Part of a small language model's weights: 8 layers, 10.9M parameters.
Each number is 128 + 32 x the weight over its row's rms, rounded and kept within 0 to 255. Layers, rows and columns count from 0. Numbers have three digits each. The size before them is the row's rms in percent of the matrix's.

# layer 3 attention key, 64x192, rms 0.0646, rows 0-63, columns 0-63
086:134092126133149155137136123050150184096100142148128058147076104157107187121100131174101127154118153136174125129125137110148153185180087122152144133128130115193049165156109121090123165133072058
073:127172080092164106172075157062097156112171100102103181116144120111135158152183090125084109168119165107140109056166145134141118152143120119136165154128143136088098141133122165187140102108148099
100:144073133126073125072203188132115132097144138156125110104157151167175114160109093141108138137134121201177144212129083102170142146079079152147128155148042167107124148158139140147095180083129121
095:079110149072078119144117103066127162140144095155108060158198151100128139153133134131108163133160139184120136087136169097127073153113157153131136129160123092152131158074135138147131123151176072
072:069188100158143044128140135009163123126143112159126105079085124112140078205142099156086124151107122125145146043098121135088126152128126126110087147167095141123064174147119175154114132111210091
100:146114026134163111164050060124142156136136132191072152082101121153126159147131127130137153112113171078070103087125099165078054067112166115108107140132116110122171168074140068173108118126214206
085:167157048096183174041179169158176083103094165134113123144082146129139090126156183109137088141187096116143079175131101135128129152151097091129128106117078144100149138099118105098119126154072107
090:069115184161089158120075076092072116096145023104108070101136093142146138144122098105091171160108156118084133146134137175179129085148114127096128164153177105134128093177083137144091181182092091
088:216034044133094132080090180160139101122116151110108126127170097118112170121091155133134080074097064151189115206161113172170125093125106123236139122137083148072129133168165171134143169136049175
079:090123095112126115074081113056103144094150101114073122142186178091133164117143127093111126150131117162197083102176144096156120173153127149144162102176091139156126176147148133139128149135174104
091:126074167190068227143105196155125143139178061146123109139151165152133080145116153169108178132169155168117113114166158114088107120093115172077108057103131129127128097155106145121083117136141080
098:149194123157163123161093097180167138079119198133155169180089124103132102117161088090172140090175053109147125036064094091062153139166127100069128108129122129130115151084139131118094114139133170
080:140211176116140153117139148112134098171207177101174147140152165082149071145158102162117164121153074119156097035096171120107222142123102080091156138095151151128131066117189149121133116112148098
076:039248088112170118109190068032132114110152195172128116119092125114127092184128139125054117137131072139152116041178124106114146121096164088158149117128131150125127199077159138162142136101214095
101:059135205137089146107103085071154179112106078117108143103156139108163156121145119118122124139083159179180118102121156142173175148122103120147124115125135115120150073062100159134131148120092050
094:167211131146096148131144148198110158161181153148099090080082107157120105139122137148110126109085116144193148110163134048167098148156082063196127224117138086191119125144095123134112123093103114
090:089096145154200066117092114068152099139198113108165070149113100154119108093089170120145098178109184090123099000108088149139136163126138106092129163153127098123127159067104136129132128149152104
097:122142139147122130123104064134169133167156118138091115122172147117160162160144149116129120075131155078141090118162147187119108135074156172142169099149131103098163176109098106164093021102147116
108:152116120107098171088193219170122103117141140093153150032111114070163075145141172177095090123112119151150130156127102115141171098138137142181180118111116141145117206165170108133145140055104149
090:113183128154127100095185130087158126129137076078121124101164129105093100169175166138120072171080145127110083112137160153106163177109150125143075099080142151136109162100176143163128122072173069
107:180122053143150154077194192107135110154155176165117128158134103133132110140201110135125156077125120114202146099125129152133147116175158139076101125142096193121108102142152123111170139129164184
091:115100125114098111062130151197129096141158120118167144157118186165126185103136122114168142156115085133142154215137112146133160101147075077184113101128171157065176081142121127118072146134084137
100:114119154149105156110181142181085159156133151115163181177090133131066158161095100145094124119107050143104140207119110127137169092159098068149188132097160121161135099150112126117127179141145124
104:077187067155161087141063070013133135107162122099086085114117154047131119136160125109094121133138160106136090047120160114104084148159123134139120149167107139126132149110193143143121074117204114
096:114095158116039070162161115105141125109149126143147084125202204091107171146116143157100093137102082099108131135177170122108082132106141121127126099090127109028095092108123136108197062149119116
095:104121085144060128229096122129158168130158141097091113209088081165143141096093129125165109092156120134156137100147038029108111111135121097108135118132123110129079145130139086141116147106183170
105:128100186099081093110178114159096113170102117147112178136148172135122107089132138173117114131098116152138115171127114164123184113119157195096104073149196090132155061127127159111106137168086151
110:113173155136100134108216151128175145116133125165073111073106126142134135104188058073126073091145145148164150120090091132172162151091129172128152162139119112128112106224136086096088178138105090
098:100097120165101078128110226093148147082089193093140123145117187121138126134171104149137119140132163096103217089116177152083085144082170178184147195122166184071091133040163107127122123107170125
110:139151152111216110142102076114094095121143164125136150113122146105140129124122139107128128186134071155111169089097103111109140064118105086111140102053082147112133141107116146114111041127139181
095:147104166192247150154151109112048090169115092119099204126095112135138118107134151119128189121148143105128098148095144130072119140154134125096138169134129143120108106148104186099168179194121165
101:030139067106093118143075073082110123138133144159113094114134158135089084156110177115095078094098143148084102114152131161152155087119143120080079145069147142128158169053137095109146152140096103
096:148226062127196086171119077096105131178107171120121070105072089093101088109172112148118122132150146111119103031117147112116116130193119076177090171115170076122109135119105091140101078132091167
092:132080163149075155065164088079145152102132081092142118135193161056111168089115125126124179107166187145129113102118109130174113118104095111131125111146107140095160064101152140136173092125137133
105:058109114170180143125107109097136151151110134135149141166117121165097087100158187129253102164181129103148130047110125154146080150178099094124114160078128114176113102098115126143102096138160165
112:101172150067130169159125140037113133175163121078132141168049101034140149156130165127097108100144154135128123190120118168122154146128127133106144094124127142161125207177057111154077122078108069
123:089175069116122134144164154131084142198146096159142141135132097153078158136126091165048070126172143152084148143142135158091102134060169136116130134108165112153174155152146107149124107162143176
114:190151109128107104120095145123136102096090138107103169172161131137121102155100131112166073137109154154139107157203138037135139188121131146182161137184118109112146135145159143131140152096178088
110:142069112138043173000164152169088138130161115060120188121108170123133122135121143147134147140179119152156104177104101146123129109138060084166151102125121121112097139115171099155139186156124097
101:094168137132162130185153130176130114135172144135145099105129110109110144073133094114067150097167141155113169133056108121120178134183138085131166143151104103183099130116132102155104148183189141
094:108217099111126133182121100094182126081112096156109139150128084202152190131108119119142073107102076080107151096106100173194103206160196130117099155129068077112132150101146122144106155103128135
102:082131142116073107141149168211108125117127121166142089170128112105090129128170116089153204112170133134193139150097095054141123157120130131101138105156123156130077135169096141121101168172109230
103:075012193161146146115135068114106109090129164113110144132117038070134175117142200168097145113094162114124138079130137174151127151089130141180132104159215067150105157155140135182160179115092104
097:206073101144159054131167175141083023165144174156122157121118148124174179102050157136161099083157104139130151114110124165161149114138101134148178164134088092127063126120090115112116096117136143
097:141100108131097080117157098112088169116121142143174129165178179182130081108099148123109076134131200093135154117133136168094101151158184114110172145149123129153061150072121124080145064156116132
101:117134173127100147124096042120168079158102155148129119119181241165155118136167154163117159109101136182120097120089139099173102188111160132130150123092129111100127149158162133148175141105130159
110:143114127051161127131102178124153163139145133120166125187080161073083092173139121154167165147100107122148098151153090112164084138019195114109087174145116149112140163168145150088109080143137103
122:156154147106173128080105154084133090164135173126135089138165108094151166116177117137141126073113089121150132115167076186133165141071136121196143117090229107212108123086169160135121167115105131
103:143094078181131099132088145107135166097140070141120066103123122138137116087092145151120137122095162075126137107159144162180134118104147105079095173187177139148124091118157124179125168185081134
097:123107132171062108072152088147041144152133141125176083130104154171088158137144113142122158132088112122079133121161169096125172130120107165074147115166163065109091118191110084083111177101116152
098:082112138166130159097253205174093070105139100109132144105069114111146065141110109132143128153129158166096119179054135130144112130119084117112140147114157083110115058127086140134101110123105157
115:110210096173168122116068055126100100112119160079168119163093144108160087141185109185138159111219085142126142102087156128130117163194145083052125162101156119130123109142110140128151068089123181
099:167146094098233136164128134035058089146099181134120082130131098149105141089125163127212092114155206119132166164123129097114144077127122157092089119168126122183142096143146142123146098131121088
130:128132122146067130170080122066131166102091117103044128113084128189178165131088155110126135172156120130150089190123095163166137159106184100176153115124112182149146137095145102147140109103109106
096:040088174064151110140076112170078112104108080073103134159189144198075086133137136119125133138085125127058094100087168115104208117175128144129129162195138171136065139128144167108113152154152107
102:134140176134058119086207179118117168102143102121153106107103140130161145097147135174130178107075141178047126167131133150189162145152098136178115128112115146101119145159076150119125166161072091
097:101093190107154129063133148099151117089104114142142121193185101156173140105132060077160084164101109103145138125164123052129170149176133150155087193106107145102174161099101083169115119160135095
102:116085183191083163111076138159148121123162188119108056148202096105118175114074134116137157138086056146198130135121145165134090122144145087140160169117109140126076180123095120158119123157128062
126:090106147133112121188149124156119100178157052145183138210125181142143069107111136151166166150144056138124127031110117172106160108130133160095143104143146104180144111114126106104119115145135133
110:152123127040120200112155197201107028122164148126161124177200115148112139112175166136099104104151117109119174140135130131155182169094087117136163118153174079133126097134077150108106165140170136
094:092039144137172140119143106142141139127109123133153152133119089191108147166142111163122185088155157167158121130077112132126162108131123141138199092165138148126074129162167146108136158155068075
101:112126163162167056069105145065169184128135135181128101190157106186118144138082113113145119106095082167122177176133108108165083124167108123101089164090122105087152117128161149117138185119053088
095:195067184101121154103184105178145108102143146125150157108132130097119098185131126103075056142098137154124107178155168155179132096141089096193145135160150130084135155146180133137165172087106196
104:166079126150116138093139144094104087103125165133176159093071140141110101111101160103131098120158156092092114171120142105153124095133133085121143146089208148143155088164097150075142183125113131